Part of a small language model's weights: MLP 2048 squared ReGLU.
Each number is 500 + 50 x the weight over its row's rms, rounded and kept within 0 to 999. Layers, rows and columns count from 0. Numbers have three digits each. The size before them is the row's rms in percent of the matrix's.

# layer 5 MLP gate, 2048x768, rms 0.064, rows 1450-1586, columns 416-447
100:591474521454533597434636498459462509464470435471500536509598504395451534461499509447539531506437
102:553494475503526494535543447496510525419533447482513399557561558521467560579476553498430443425506
098:441516398399465505478496367523503441519525504531533510423455608518536434569577426458389492646364
092:478508442528512449549545455431519502449468503598486540429488522521492564536367509498494469500488
096:556498483569543510540542493642512414398510534489512508419528516411466489514510522376568463534472
102:483502482544475492495371469495616515492522489561505527428439509427353505464525434567540498510580
109:551471480527431462488461502537578388468389438398492484412492424512474434535473584557560422482585
099:500371559524523499483550514504560487522521474545521536465575454533526448509526549474553443509455
097:508397453511520511411470588465445425400461410559438551495502525462460437459471533501521523413502
097:508501415509436515491414492509498628446595508471591598536601571554506494491461528527517488377570
103:530507497467535585545517526448388533459491403528529499543600391536507470555459572468515500435511
097:470511539532440492452485456470472459462473439479523472453421531569514511426507473430404550526509
098:517499544553393551518520419462472497464454529458497613571516411471417470520559525454498452493605
102:547521500538510488485511484435415493425486522486491596556474423496520512468448425543437490573441
104:533607572400487505432559496480543484440536429431579640584474572462508491535562652527492459559564
107:463431495520502472571412486498507519562490463556487495568549543479468526428499535478492500611523
105:503594507533568415435450541523501531407546450574563491570447496420372646500584522515484475467443
111:519528477493596437536479482494567427476467461464521440553544538399449504587581447546512540459448
105:496454435543448501470447553490510632484505510536540510428558415529450549521442492492547559520571
110:552511571541490491433454558508444523479454434471443466510472400547476433484506502485484525441378
106:537556502525482490467493503489506513508508558487555476441491427477475518505461561432548467486371
097:343543460444419505578499510605444459498502508416467461503550507468489569457482423436549454481482
094:483429508464427509473442539523440463432467417486410469539504550583487493455497395505542485510461
110:431411543523453512495548503479533489495491482527554480569561513518417435506616469471544534538467
107:534534441520542540455498550472546594521476496565443505502676508593440428490491548494544545555500
094:491461523606586551432537535461514519468507423612534501518558480519497590503471533452361580343459
098:536533475489469425505522516472595495491595464577487494532427541439510552495551513412520460468494
092:504515422430534533557484514532417565465537517540540580537491514444545529447566462487537534609570
107:571523445583507546489394496482509406536508566573498480414451564540480430510436493514504456607385
100:525563546549477504574509398501474461535449551531518574455597421403511572492586554443447489511502
091:487561537424483453589528533439518406478473467484507501533484530489436478445577473481469474451507
104:483479400458541449508590450509512469500520497516430554567560497470425454510507507481571478513492
100:493482457504483427520526385411356444397611482539518486507387442553452596514448531524477653484546
104:480566646532579512384591591426536517551525506463535498459527495405482425495490496512421555435485
086:484395437543538473539479458563525561479524523500522443483541453440487578427514468562460490398455
107:516580421417570451548457486376528504522478506474590422458577506491532559597502479603457589547591
097:436474544555564618601455570540546523405420591499600507550540504484445591416540505469548459466554
103:486517540448539529467600541437583489556511478558451484488483501547516575488458481445497531538420
104:483455540534638527496490521587479525391561601521460496557558536507528500496474425473484558409485
097:615492567533519484557428664462540438468509563552511543466502501569611443540466471500490557473449
108:507479433519569496451490344418494488451462432437467524462615464471546502497472520475571563468538
106:553572603554513471496404529498496571565531544436551452528442504453485498527576438431490390471527
104:491530542521454443515419475484590431493533494520511470579463431457612505420597437482496475487504
093:462435502424513483510536493566472587552472584537567473505539536454528485571496557628566495419432
106:385407497444452520603500488500485477531479582451448428518407498483399523493497523553512529447481
088:479491530531483567503479469414419556526503398475452509424429534446530545542421480499434402530510
096:455545494464565493524549494547541513422428448413525520589492602543555530486591487491460434410511
104:527414460474516501532502510465448508574487425372568536453415430535502504476579473515472505454487
099:500485540475472465576481542520564490486513523509527650473531504490537513563516569505560565478469
095:486514565498627455562517469443448488497558530463423568499528528516456563565419479529472490441538
107:501515498478492569547412523542476545563504536536415567439506487555520595571509447472421472517542
095:471452467537488501507451473557441579564525440472440456466520468530544498472497523531496515439584
096:467489476514508515500443564442453582544372488453621390638526464505536574569408500521522532538446
098:513390447423613539482435561487464468491490481495513457487446608486453526482495470461435487372504
103:521604455525441490384447472519486511458540493566551519481489561462475553527517492438513455468509
105:549533535528452565541546485505526522500513516534594529682422549452490460591548500469489484428513
109:511555518529498453417590510586526551471502485503425488460523524494487508557505557571474473406576
096:494496453550456565427578529580520538537485536491463451511461488503518688509531487561503547492467
097:431433408482520486498572499569463490478531422527402487428466441482484478487466596494579500536471
108:515442529454496482374526470470378495466475525476539522496474630435503445413389548552475471498530
109:527474427416545557504623488489514552526489496521454543547458556476544425548456512481495540554524
104:568588490488608442405571487545509481489543476510524581515530463418502511500564525445545527579523
101:539590525529499577584504423539411423456525517433489465529570476507401446434391389593538478452452
097:541461483514428511504531437506466423512538439531515573552576565457445511398490494515579529489496
104:425542548464481561508485442513590489466503560485456557474480449506494527515531441504536545417593
098:497527511549542469468579494534543505375516501478516437471499538471496529464497543475489563466506
104:451444480572554502481526449443498455558465467530520457493557547538502552443498432497429499521497
097:504463524625479442521505449579497521479509554499577503548492491444469513526531457463501451592432
109:516533482460570548418542535493504539582506485494590583501587495477480502573408478562469467502455
099:519577472516450576549447482548520550452481514468470551567626545530435471443450562524529504518582
101:530527473519434475564584514531439507518484516420545468508412566560506378561485510472530610519535
106:506622520552398521517368518577499445533450631501475615490501541420442474515499401515437572550549
099:578485528577501463555489502544444505520541541422486578555505621482504456508455487562442520556400
098:601540470467508537462595563552518472523520560535466373536586536442485396438496379508483537532449
104:469502517548485413450517522512499651509483496480535448460562546534536446488517549445468516527494
090:559523476509391430570557497506600481560453484502465551469537448438485582520460539494534551434470
098:454440572535481564483488545457557446449414461516518490421504547502474583464470534469472385441478
131:453381479448501495500473424492528436505518521585461597481506602549514486499623569525478475434446
098:537590400480465447474505467552517498485454469513455555520560573479526507497522467473475538604462
100:395482471483492577575531513518394411512448528498366519430499495432626486483522485499577423471478
096:452532527489543459482500540423584456412548426537484452638457483548512529523530497420561603490524
104:522518362516532539490510493511509440556524501501476457487435578444524483476481466567480458600497
099:540559503538353462557535493510524485541514459468479576506504505548566481471496424461654523520488
102:547598561544561444559554423509486514427407520375512538462502517498541597455569551518489528462593
109:471552529581472491488525485548517510552462480390471537483528517512567524597451500572537463511597
097:533473456483456510446433461467522479496524484590603514440555502518419441556539420549490487527599
095:428547518425513550439479575481450531554500490544491497464527433510414521511493514463543392445514
101:487533449587539530493466469499511639479440452396524528502517481532487473427502489537520523514535
100:490512518517499517486533505638519529489499423422456528474515517548546481484564444458497437546541
102:570390499498484497534443607496592602479453468468484496506513529553595464575497516454592574520517
094:470480515525543579491442454568543411465523597501456369579520520526597530445528498481492469510521
099:507493455552583555498510473486551566453532425440493462485492411540545472564600514507478569634542
102:501574542488484452431500514525432420476467452453544548498521477514552577544528422595584476536489
100:534446486554472441527540418534508454527432606559520561564470591558483451427508385457533494440583
113:499476390453526564501533537519571508423530556441516532507470462508445535502512483593524523444517
094:538459414521547508450406476421452504447434501472529481525486487528568510425507456442486442471442
096:596471442516540470415408561519383512495478538505508559495533546504502559521468574463429493526503
095:549543458495502467599409522485454512471562541488493424493503475552451488560485388519521381484558
100:462510584568493423522470489568511482502487515480575553573448478455488500488495489501528517461480
097:467469554456544588539562526526417445443508545496381553484488460560623425590505423385488533540470
099:587477499515511555548527513515597517565546568472521464443579427560536481607461444461550487574477
096:552476497428615602532572473533455535487544483459460601467463517507559424479458433545478402507532
094:495533476531500421495359569415509483434479478567496522513531486513588524502553480440518484541422
099:643466480500540563522427498397472520528472447474563484470463517442477516514463462570516551460554
090:550526536504569444485437519425485460479612483524480486461514545484510430503533470537452428376467
097:466584480482494489504441591451463525540496519536553529389587533519453462521441535502512538532455
101:529530490370582528519461488472443496442547535439562489445453538450578480466589555462486477466535
101:573442479534496373509515427440462500545532541447496589425545430614568456500451457468447622389470
095:485559426465453511422532568379535526547521577485490508507556486418501515597527487485486501541435
095:488534470520556528470580485460516466476501499435467415489402471558515388500455526494469475490538
099:412521568467598475457515525468459493475511494471402492471529505532525456487572583558545402505512
097:421587448448481438514484485435535520504424471480520457476524478522461646454588422412607474411488
091:529517544519434520460535460498508537357423426534406517496460447510497599561445463516388330547468
100:521587631511553468574434494482502447471531492527578438533418466471511464511512515422463439493555
102:470511511524453486564559512584589424525502603487602520486513485414481428528509487549441487453544
096:502435540537421520491473510488466517481465411422457540479457509508495484500457540500422546553509
104:638457549545476599428502504501464491569485451444542454445482505476439537525605511558546526525475
102:486470407478481513455614556515570459555496591460569567543411595413591566533589469566506539540509
096:473470524595502533443543531533367519422518563496571496508468494584524492470532446502549469475614
101:525482493522492478469519605535435355504466521391444540615463484540504452565523488541480516492457
103:472470525537438535522488568489507521578514520406554550507547514498450534514619489428518516445544
105:526548444501576563517541478534487455484563507339457553521547454519528387512520496533515490464466
097:529438492483557462430435517542576533483484439523553588449428495544515532406511502490495583489548
105:548455402541470498511395432508400463492542501471475487472524448503464528466467503529557493419698
088:546412470562451541582560541536551419420600400486593531440475443457499496554537516553529563473467
103:463518444561504583515421409500481569511405558493462493507553505484485465511502377626607553465487
097:521467568545540479390508479518595471505516441498464452420529441557477486607462463420435536403525
099:465455512567452498512617506496527517515520534517434411496499442495462527468558522557521534518531
101:469594598550617421419514467442378537381476537589493543521494520490497512516425495565547562500475
107:448521457498519514595522587547435514518616511492530518376531458477518416497596589530468551511500
110:526470474521483510445550481496527440476464541379474427519456494462509462504398474455494486507437
098:517643473536479429498524495541516507515542511447549525495506525452516506467409513399495449533537
104:514497481544481602474478489435527494469441556432476532512556521509500543535479464568520402366537
099:487502381475482545509466489500474545459533485514523414427581537444526514406500512548527424479493
095:501434535476424516467514517496499437451441531476429456535519434549470485493478484440549441457448
105:481526543447445555534512393500459487488484534603634442431454533573454484491542493422572517432480
093:468551518512387527609529526503479466436480441478485491470463478533476467514498519534449515513537
# layer 5 MLP up, 2048x768, rms 0.0654, rows 1450-1586, columns 416-447
100:512533489513502458499492523496470491599491460503484513518397554520551487449473430569529527510503
102:518528495447520526462486539487556461573501529408487482457597456488468477513517456591497590526540
104:495437535474479629473472529437519503549524524536540483480560528560496477421574527470472456518515
094:469424534644460542504396542451590548527517431496500510465570434547528512447478505533550461470485
103:549624524464490630518533510516508392510480568445437476483487512377478519563531449428552536509561
097:485532516470553469517511490540534437410441406549511474475450526527435519525504592449500447456526
107:539498493562505391509499491407571469485337499453513460518509509550593493469567494429551512474507
099:515430531437539475475476480507456464590537501521526474440560522455549469601463479470461383543488
100:481595580567430533548546452417468485554447538484491479606479534636569560443577628517538523501453
100:547490487491399538476416430500481525487557487476545400561553595454457516536525596582509533499513
102:608562509482519434555439437517495528451509520420561459462511537516521452416469489531517567474495
101:545493426539535495592438464492574523511462538544535482526577435473471534534483478534523498616479
100:526480441500485493418543483537621483494551444532420480428588492461493473551583515516508479492480
100:577511516432561535620531432484483527554532570510477579551455476475651414453498528543514506474380
105:483435501518532481511467491575548488502559566495543515477615560432437454428517426462539494603508
106:482602547512519524608585602454490534455426502462467547547531443469500447535549542531457425507500
107:586582487486532610503478527574538485465495467377596477584431535491521467539515504513522493431551
105:476527542592483477549431443499467463606521556436503506388472479586593430543483488428562512550534
098:521489478521495508506543541470455611510484538473499565486505589499453500519478515570560537459519
106:592449564466526556512451509523480493479468454576430462464422511538501565520572480531461525457560
107:460477424430398436446510551481471377452506506502486460461503375532517489547491491562418442474497
109:471500462544452450470601487506559422522433550545560505494499452555504456580499513454446530540440
096:470467569519537485400496498544437440485483415467423443597472415567529487563527488569499513447466
109:594413513526403564533515555503575578509514526482508498520466553523523587491456604495554468434502
100:452602577529464523430452499433451496553458528644525515454509535586604374442547496518439503527638
095:470612469525451531502495451530485565457488447415529510467411516461424532457436512520551507503529
094:442448539540457514545444469484386460528393580418520500488563447544440498539458467548495525527534
100:569487474479479456522438461443533471476411477542493470467441511512510515513473546411432449468503
102:424482502464489467579512560546488536552448480460435539524500468491507629470565465500524487501511
097:526535579626545526625542457497444537533462477473502542482460489422544529525457597561520469429516
095:483489458499459484423568476534485443497448527489469433523525477569486533562572577483475523502510
105:490489488407564533540535556406438553487538508483492453528494536496473489497499493481479534633444
101:516506503516488498521430517525488415511562537468512582469478559474571518470524434558480491510459
105:502511440507486588573472474440444502541560580502539529547404428524483568518548469474593566507415
091:419542620451474497492535458544413413519454528524475487494506562522494526429488527485492479569507
098:490526529472470482500500570474472461460492518470465470458587507470504556484530515528444554522581
100:525539501449479533504454531445500526516501455415503521527487477487566471528508618548527463449444
101:491515483484543527427598478472491528528570508483349480521441526522489554518486517479452524480464
096:455503530458579508420560565447488472415549577465617468430502546521358473537477442486500527416490
097:500553448484463492399544473510386439525483420461472488481490512466598489528521423433532562457549
102:502574501532516552360438477520522558553506451542588502539412479523423512580499513535538523545493
105:387494533540529522507462492478465526462538492504457567380566493516555537465490477497515529504553
101:432592529512528448457503514474391520590444522599521526398461533595412489529462535502450579541537
096:541431528511518493438466533446543471597519613478479585468464515505599583549550447483527511511434
091:504498517483476460486495430602539398572583518515442524383484513521518519477468450471512524494521
085:504502560609506553527491493381461473569486488529426480511508503430542514538461541528502465550513
099:530463539493384497503430508460443453496516481510521477389443528499444587461528467488385464390518
096:543486547486527521481510436481491455376534438434541608517546543541544513466505548481482464484469
098:485489551571617483530554492500506531506539483483473549571476466377488561601427496541577431559449
099:466549562445545482509478453526477480513533516456561473490499601528474506445547481519397543570522
103:491527526498505489457572424487425460483499388488506492552509521532518480490522490547519625505425
105:614489537569600395503516450569499378576465483565485515553513458520462440405590495453512547565458
098:443588553444402517474513430530510494514456486499536388548473464497570491605492527533497603617463
100:573511488551437476594507457446526498373460611489462499487535458465527510553421439512544471480446
108:474421475479517546476393535562641385471456556503545570499487406499442581507587569492552498459514
098:492569501534465490447611504544575454601470536584450473515481494520467438443553560562462480527410
105:497453468526470577455480452461442500491454638564401508504484529490478480599501565458521473491587
101:545548458516580530475615422456514466538476481527566561531529494486499539469471483484575449490432
102:473511469623488514486502448563582524466513491453422475466476501496648503471391427386499449515513
091:495560553529522477523527468433423551555452561433462445475478570459516495453577426500492515562555
107:536465489477553513647557463439537432454529504540492470530571437506510585599479464429531525554516
101:473520550475445510541434502537579492434383552608512495473545507457483506529457529478483539538502
104:500483563493513468404578522548519526430509533362470547494431574540487476491464456527450542475477
100:526541507524578508534555466488459552433496530467457444455475535533408488498532533418531497408477
101:501537510519530502521551450512551469532454438599452513467432491517486477496550418499447472518557
097:535538544478458468518498511514589475403431422488494495504463478501480521565486493479409547462542
102:528489516464465491516468531605499550457545570492501562419440459456492543539475542532500483493536
100:508466459524526518508480507451536485507482440499432485508517501554507583468505515539475566520488
105:453487528448483515513514576495561518579458505466539539599527562408424491506478469446562527565497
099:541478464454525553433543504541466520449458570492576531547511479463400380494494408593651555506499
100:498507541511530531540454433551531472489522496584450477533554482414539578474517471536454435438501
100:532474595584468530477416503544495490391529685564465446487486513430518563453467545515495544588467
097:485512455468521444475486526492476511474521455486523494492483518544422421524493523556485488433529
098:569532544562511528483522458520479411513486505431470461509507462478440517601628526461458416523605
107:492587487499515516495390506548490512496484399509443431423534522484509496489491477545473547527517
101:570515440479568436483528433551611517541524494503545466525468483533481538504420537529577503453473
099:468563530453554499576488485471546532494490593450462502504435463463543495555461497530542448524551
120:466454456457528496520456416550495465511526544609434548536491630563541501471614511510422508409477
095:520542430448535459482560488542527551489459465479518509567483426438569548457436518539443397516517
106:436525529488414469462464483484410514491551550637429530595565516530468554482597515486609461470486
101:509504387453466423358511446448387510451412522588537422331435485442442504482488506554576342441478
102:537461617492479416520477557470548471424489457499589503439475543552463510652516550483524526527501
103:431536572502329598520531514506478482435507494553453467565516591520584499512566472519499515501475
104:437490472532510499482631593504485506498577593432493411569507474497487558546484528475549491554493
103:530376404505577494616653462538480469461434532504552526484520526504450474474482431526524501548486
099:480534530506446453590451544511562431456528497605524462461557522550418455508571452452497523568489
100:523514471558433438507487519450538531479524521418471414452527530405500471471521649466548552445512
100:492520484545518441458506573471580484482510455576527558507525474475497384439504598561488549501378
099:567554547526549635497470426465471548567532530503501440501503521502483558480584472411522478510476
102:519602482486540456470356407450434480563596476535541535459564536426472465392475472514463454501518
094:490391566502566504499487508541509518547474566413514473391517564487496507486533475532468562515609
097:515484407468539544422487555623492554489481511527522551551569460531483492538562414570550589581406
102:524576501563461543450457502520484417519525458541511605567544474610471475566516371442523452548483
100:446515522533585453558540507578442503517517435449520523551503407561517466491513501486472472481445
101:498411589493455470489474577518594496412462419566535519572569516478539435527445548491469483544491
099:555499513551511471569514482496495477445566524421507437524466445555464459419559490472569472531522
098:422550554439510472492515494551532542525505484447535585435499541553557477548419510537474522526581
098:391517499517617541517477498467494487495474455479521509447500544565453411544522520439512490497605
101:484418508523481416488464508464493557437484496523527551471521565545559483557532476491466511547544
103:437572472429424548570488428501494448565482559584441534493433506479493492493482456558520454540494
100:487426429448367467437536496504457582484519485402548470450538545577527497499469560520390568588567
096:499570419514523489492441512481448452425558600542513551517504473532476511574542474510502557568465
096:630518472464556529612483498431496526483625471497550472459522571570431500485472523529510572465519
101:463507482530482435487441465494519418468467499528448475458575506448516418475545579586473496541459
099:512525557563539545520498564498533515504446482418568573618451407508443451488470501476502452439513
103:577576507497524486467488460494563459459471591428468502496560498439545446581633441503466560497566
095:551465540472506524554484519529419533503561517512438396537416460496472505469529479495514519564503
110:484598506432493524472509611518434505518487451518576426517470619505524462481511552586475540538453
098:434506440548517497475491548544552539520473401526492585402570464504449507451465561457427558561416
095:565445511449472636470505453540491495505441499503509529542608453576485549594542474438513497509491
107:359591529445539519578547422574371408419492548574503549523398487523481498447447559455502446515551
103:450561530490476525500517556467552460453503502533549465546515496484445493505471502446461511496507
096:525612452547512510425528528601544582525377464575419528450422428443451474571496624507580478498432
097:520541526523518467506483511532441487482545408492474514500506441596527443506526454467573492339461
099:561407484494499451614523567561523454497558583511552453452465419553431472492525515455426561513466
099:502445485413556398502539632452487390513479446596546533501529522597498446545545520586587498508439
099:481520557472492435444618480529498519478504436511554556483508543460507499440478609419507507490591
101:620515453547411412475457460476512375543596500406519432393536534514468376541532469581535473386446
099:497463506524490527408489534540412471364543534480499471487439530518556438541462466429487471525537
109:538498548567516432481471471515511529533480559515473438470464395468570433496441611584531520457596
100:566532465487513446519560516424600490473470474493541428548458533536438472558476424497526456588525
097:477541467480503482566508515481564494539532575534412454518528540472507546507567465475601420584425
100:580432521515480530522489657446474589499471567545496473450424471446507519474441421474565583513444
099:625512475536478507471418351525526492523434422498497482532447495488473458469571486558563421547539
097:474448479479438526536498539456546435522435449454473490498595550438531507545478484533405481436481
101:534543436480514509511517508426441487488612440567518520485390577526459527468561505518408517495496
100:498542565580510494498468472482534490411535453587523469513375535502526502493558514509446520484487
096:477503483447437486556533548572523475471573527541442424523536488494529499535520504514567452469488
094:497474544465524454501458495454473490426509523575504518477453525531476416573494571599516554479424
103:501566496489488532574494485586566502458458423495461512548419450414539471590516541501457591577514
105:569514486475548499469556465452453483495499417576512514587482494579466538465516405596443457471523
097:519538580456412473480492474443408517562551538576490437541542588474460617493540538477593453436529
108:481541379487506563479471453439474498636523493457481523531504511489539512427622453444350470480508
098:461589482483571561465491540502442527508531416472602506520458522618450451538503541457476546477470
100:412416432474522481481458493495465471524498454491537580483427496475466521520500484522528486407627
103:537493436602474456443505528404526514522504516378549433529520475465561550492537547509440390587409
099:413520466574536491537572458468495527508483569515460470501498524515569394498474431427548531506407
# layer 5 MLP down (transposed), 2048x768, rms 0.0646, rows 1450-1586, columns 416-447
100:491558470441483519469487455438487578537484606542579526478493510486392482584483427467549487447508
100:579508519521490462434499502443483504532524472528524580469457509561525533473463472468500474452455
094:500598488548532504538525544521525461498290482510482480422517484538492550447477479517485464549408
090:474503464523486448497552468539468572606536515586568553504573497457457578456446576493533543491464
103:470572467483541447451468507513511462495421479414507409552505450519517444466446511480449442403505
102:551495532527480492570428502526391562476553584467514495508485572492514463596593511560485464475570
099:425447558441529459587443466527527438526538493484523525406448544602490440581546470521511420521458
098:450393528479434447471566485550509536469489613537454536531400478473385425462455534448478472439523
100:433514492437467534554546475545501515491493470494527475419484542485415456554483501513532486596516
094:448545592509558521365454542570580444496530406483591492500525569486472585568502521534486493521585
102:592477464497508493613464512527514473508507605503477519498554476448515524491560576453482457399535
095:494510446565537495473463514503476511555551562534549575514449561531424479495550471598530493612568
096:445524503458487529513532500551533563426545509507488510424499507421492475509424466472472535519556
101:522510514540525467527433559495516436523508469632394489431487536606472381532522459483582551572527
102:455589474404532467490528491578549449438487518566438480440497546517525590570538543474416580445531
100:491452513558479466502521452426494390458446531561514385622441519585530484594484582540420443519514
102:525584511458512380407546550565557468537526489542478494499599447501497496473398522506449618562508
099:483518555443583514502526441474445484518504585483540488541620438492502464551477510469491531515444
104:496510494510518579446420533453555578598475545549449446600559540549533521466535436423541510523585
102:505522472472439467422611495527532554492499473456439531497460566475540476512457519567526443459441
104:506610453514461412543543544497559617509462536545471509480483489575545476428492542469516492504451
102:556517460586539416471578495524442473496492507481476504378470517523296488538546525513525543520543
100:471524542543484537492501577517496517513583480544572523410519507523529594487418532542500420462486
106:487507453496449479448463414598480525545447492479569512573500490521475465484536513457491534431489
094:396633517541475457561548496531518468520548487461519546531458497522614518545504535500519504462527
100:475523542537538503503584493477484488436551517534446378575597518494371615522435501601470472505525
099:533491447531539533528436514470523489476421544455408502545561474583559451521479535492586538457505
093:470451519499487534612458593575424499512428440496397498532473406481476532500527533477483519411427
094:347550428490467485524496572566518498538543529438487429493472457479537557440451535542475514503467
098:495370514513575534513552528440445544484504476547548490562596513539504480442549535539420478577506
093:430501410519567505518481551447477619641484390439461470547576513457555613519511441461503499480507
105:439502423445443458462451488497512497434555548502517483643507489573455476544563441423553514548487
099:396585495504497530468529460451538532443465515576524493563564495491532614598514565484450447459542
104:496497472540536538500557486482542495570446465661517519387443577447442526409540476519537505499513
094:444440474507469400506507503427531611480430467579488420571474493483477511505523481409494508479505
099:494520506437568596506459483510472422512588539499550531447588570470519548441550458481546616469503
098:493456490534569481480512487504549498546552504430522461535566522467456488523504490558490591497416
103:509511535500476476506583552527582441453479480447453620463537547416500550540522496566508497492509
096:462471525553452504484478503545408426522606608457504514438500494511473518537483578471496494427558
099:530416386478579481478604524518480549498410493532357513528503468549480500459460464458478534517431
106:480446455539583454536602475480539492541395432482412556379578485493571539397520538549479484549492
102:439560545445517505454451488396523530517461459513526522494566437458507447350481369454540505549510
102:455509418561452443537505449423510632517578545545392466591487495525579525520403473590517490546460
092:514431455465448582401493507539511531529531557497445491539546554518499501462545507514558471550548
101:637455517489433411507545458523499486522416566478451512489500571513426470496490559553498449500458
097:523472551449493505510470430519417450521566509454505484429500513462497521544471442562382457491494
101:499532522473493531466451512537524538544440550547485471377530568612504544505547547455476470550480
101:533449536478499526595428423536475504541440495509451505426495457561461494508518478565436519438494
095:511620519433500440451501496511538505508548512613545556476534502520429448491472445495449527582446
100:497430443499462575414508505574599530556485505543509445436505545588521479534495557507345432499480
105:486602486514544440521505480465572569493391476527416563479473464556417522515402451463408458469535
098:509496579439541468478548460459561495468455440445461448477465391492426473577499457428483544560414
096:514473462418360508518501505446514550478496489542407569442564499495573495543506395498443464579538
097:530486398534557507596506514454557514516489469418526514551477379489481467514481487513482418415547
102:498545450544503504522593449549481530464362534486416453504454530507460330482497490464376617533498
104:435479551430440556473453428520479508451470521436514513431466396601525522452437522513512468528492
099:481529490542573541364451497531422476427469499626513534522550531530394478544410546483392529570553
095:514548547493507526446648601507518612528404431433435433474539498482528442428493450512474531484576
102:474527497521510449558518473540445606466505467449500532486572467495539518444511541474484403600499
105:496502478521460525423452547469562487552532470473573486466533461445469490506451459554415550575520
104:451522418535409493457492496542421509641507444519493493514515476458566530490575550449547502512479
100:482587509469471446451565505498531470555473579590516409471416462535579542587532489518422466569429
103:621449404497461526476483523543525493424532448527448533457565494415510530541541477493497458496420
099:472403572394543544497536638588492545453500542537438560504506536573529493513497492497468569552359
098:499571615521507521455451382528534545466576528476499548488466583456546507568463471450508446511498
097:455528404565547512464625513423474500420536464503506550612457435479517490521483548521536450503474
099:504452542433528576538513459504559499534465405464469531541520426561594493529559491548377494525444
101:508370475539499577486537545593517551509493507540474482469515503544541409479621465529439563530577
099:426470471510481477494470499517592534563500473500511506500523486521454517419385409433594426522463
102:505518533471550556414534395469495497538507547466389505501543488527463516486437504488474541500541
104:500485501506603515449504498442543540484630512562590512537474453502596648525535492571456557536515
103:516554589481442450485434388470542415589510533571540517430503440519478568463443452431481501538581
100:502444482591461447589505519445530473488519511476490547564532475552449475570503466556606445515579
098:482502437552481439516490519477484421560499568562534569497496450495512412463532503493491531490434
100:515472531512555488516504510496397512491533472462449572512500429491570541450522488519543551508557
090:498524534513512503412498504527492404472507502561584515453427517446509433572450489485444522456480
096:447421529548506457575473472544525474548575459522507511435496555525505425623499605535482496467528
102:441566503464460366454454548549585530583584450557609530404531518433506551498473493470587443557505
097:452494503494444525449481470536465521454526449476436553450487455512489501486573441432499458551497
100:409489577558461503492472618389428515503538533491534484467534558464556563524531478473579466437520
101:486434533492475500450504533465488530513503513497382511512542573533479478545577502508399460463518
101:434486480525515415470450531536544508555489501472390482520422488473502478546476462511490489563530
100:558508532503484464455563446461479470478508547487562548470410456541569457504421509508435483561505
101:500562508409554596484485457491471459514528528532489448492490516523549599566404552429427525505531
105:499558454499485564486493476503497392516443450538544482429498450528517541475505453474440488591435
095:520466470505510518555440528475424493517406496486516529493544520480471464484515551504536530538482
102:533433496540490569376514512474489525491459459496564521570441478539465542510535408427496525534461
102:506464487597436579583445572542512408465513434580432481537492474505509555404502494459436507441524
100:444543556432361489484531514548559480575494508553534541572537447547502485505543513468543494526503
102:565448481517521446442505537536429550528538505543428464468502424496440427525470476537481472489503
096:501527489540514538444425516523582493464540563502572435464520543405474437475577465546484501418468
095:474553469464468498569450498472445522494465400498437488419501490571498458454463463508466516538477
101:451524574464527480413489450497514527447447506429510536510620484485451450522540467496455517499421
103:425532569529495492465520456519507450537585523458501539610472638526477543548467459408553509535440
104:552463514523443541490458494460446530513566504562524556473431546489557473459451445523507604488532
098:516562484454487463460465481473486596468519485511587516575466447516530355428479557501529484466566
099:520507502539561500480483550489467422538434460455495436516454469409484512532560409485458532493518
097:537452508485434548466498528430543459499583461506476465499446550484557536472441487452475456474450
099:518473496562455559538515405491445484421559489511535439505492494486525605569593560466443536481458
103:442502492491506535493542516472474435533517520478572477451436496540502502555450467496490442451499
098:459528499493510450453511538546525513552427489467569561495463509480470505501516398393517330496463
096:396589560465512486498519522515511404484478511492512530508422507417505551467518445514447493437533
097:467537497576551532568458524433588461482569619464524457511461469495556440614501445535608515471417
101:537603614533491475474469530498526504349561499555449518472567490547533514413485497483500402471429
096:424554549484396502470553586566501483484366581538547484441446471530421524478596466582517614565465
101:486498474540468497518489480453458486508506512535457476516460607459425483440508463535527531485393
104:617433465580490553454566530492453500502511561442500632540571508490589512404519434454421513473405
089:507501472467461474435486512521472533480503476472468503460432527525551512458490469458526539471464
100:488434461535471458484492489483535482489537470469491526532470495493423535454542550447494459604446
094:448477521492500451522455567450396507508451457501557494488483459463553494439437546537625600501506
102:522462525454519488561441561557525568495470505535587497456407510554524490498502453506631476547493
102:519411539530490465438452533448426510364431485443458447538517528484561510452534497541512405455512
099:520549424498484522621531476566501502531469417521548470547560567503438516438492450583562476492486
101:456477409544459516507531556476574531492451387550607474444500513525462457465532534479508534446547
101:537544482551492437486497500553493561475539450470561503410555448434554452596487513528479460467451
098:547475447582475437476543519593480381520509623521478566603452555565599567493413415449548479451478
103:535552413635353501493542512448611402414433411519526609533478603482614508396538504439499501477509
101:457479575489502538468530523482417623549401412433544623567493480468488439602490510565450488481427
091:519523507422474401563468481538454417564446498538423503475477467590563399486522462524452497530542
106:451560374547535509579566609540457458515497639522476482590479451496485494603455559502423582427498
103:446478480450462449553452500458514529474522550479441423599505493435470521519506467434516479552481
105:381641484452522582551536481529488477477539484512488545447551473547465490506494492443575492568550
096:444438460429419586529434486447528429536537550468498554474453582434614495431527500485413421536386
104:502553482524595580505598525453462540572521448556480543524534500438480464555417482437483539480451
097:452537490556558513463530549497539490494478555617497420439467544571505521394491439414500555510400
105:463398410460450383418496487432414435489522563503484570483489494484508555573572527603481463451471
098:456489488497514493468519430513519458461510483469525526600470587521498477512451491603505542456449
099:508533490527384508491472467543427427469556416612537529472469456570522480502430506522442481431407
101:560478430518438508449543490443485456511558466504586451481521418502547418502480500631517488410608
100:490543512534531530592471607543503515480510434511451470527503425484433536421503577429398397555480
105:530548517462481473548469432455504420471481550566533495492613499506431483598600510590507445580403
099:503532541511556444505520461476448584548434496435462526570515482480438583491542447433534533425437
096:462406522490503559485479516461465499424489532513560487566435498527472537527562504487565460531485
097:533533469435498463446505455462572528522526582496509471541572470477451442510544408472491447514523
100:460546540526598580514540494563446465484542451593478491490523510420512481512466475516449542524482
093:548469528569444430495451506449508518502497441476497505495449445442485444384469459487487560394498
091:444485397375492533492542462594477529477521496521476507540546532398494544447508576452483516481524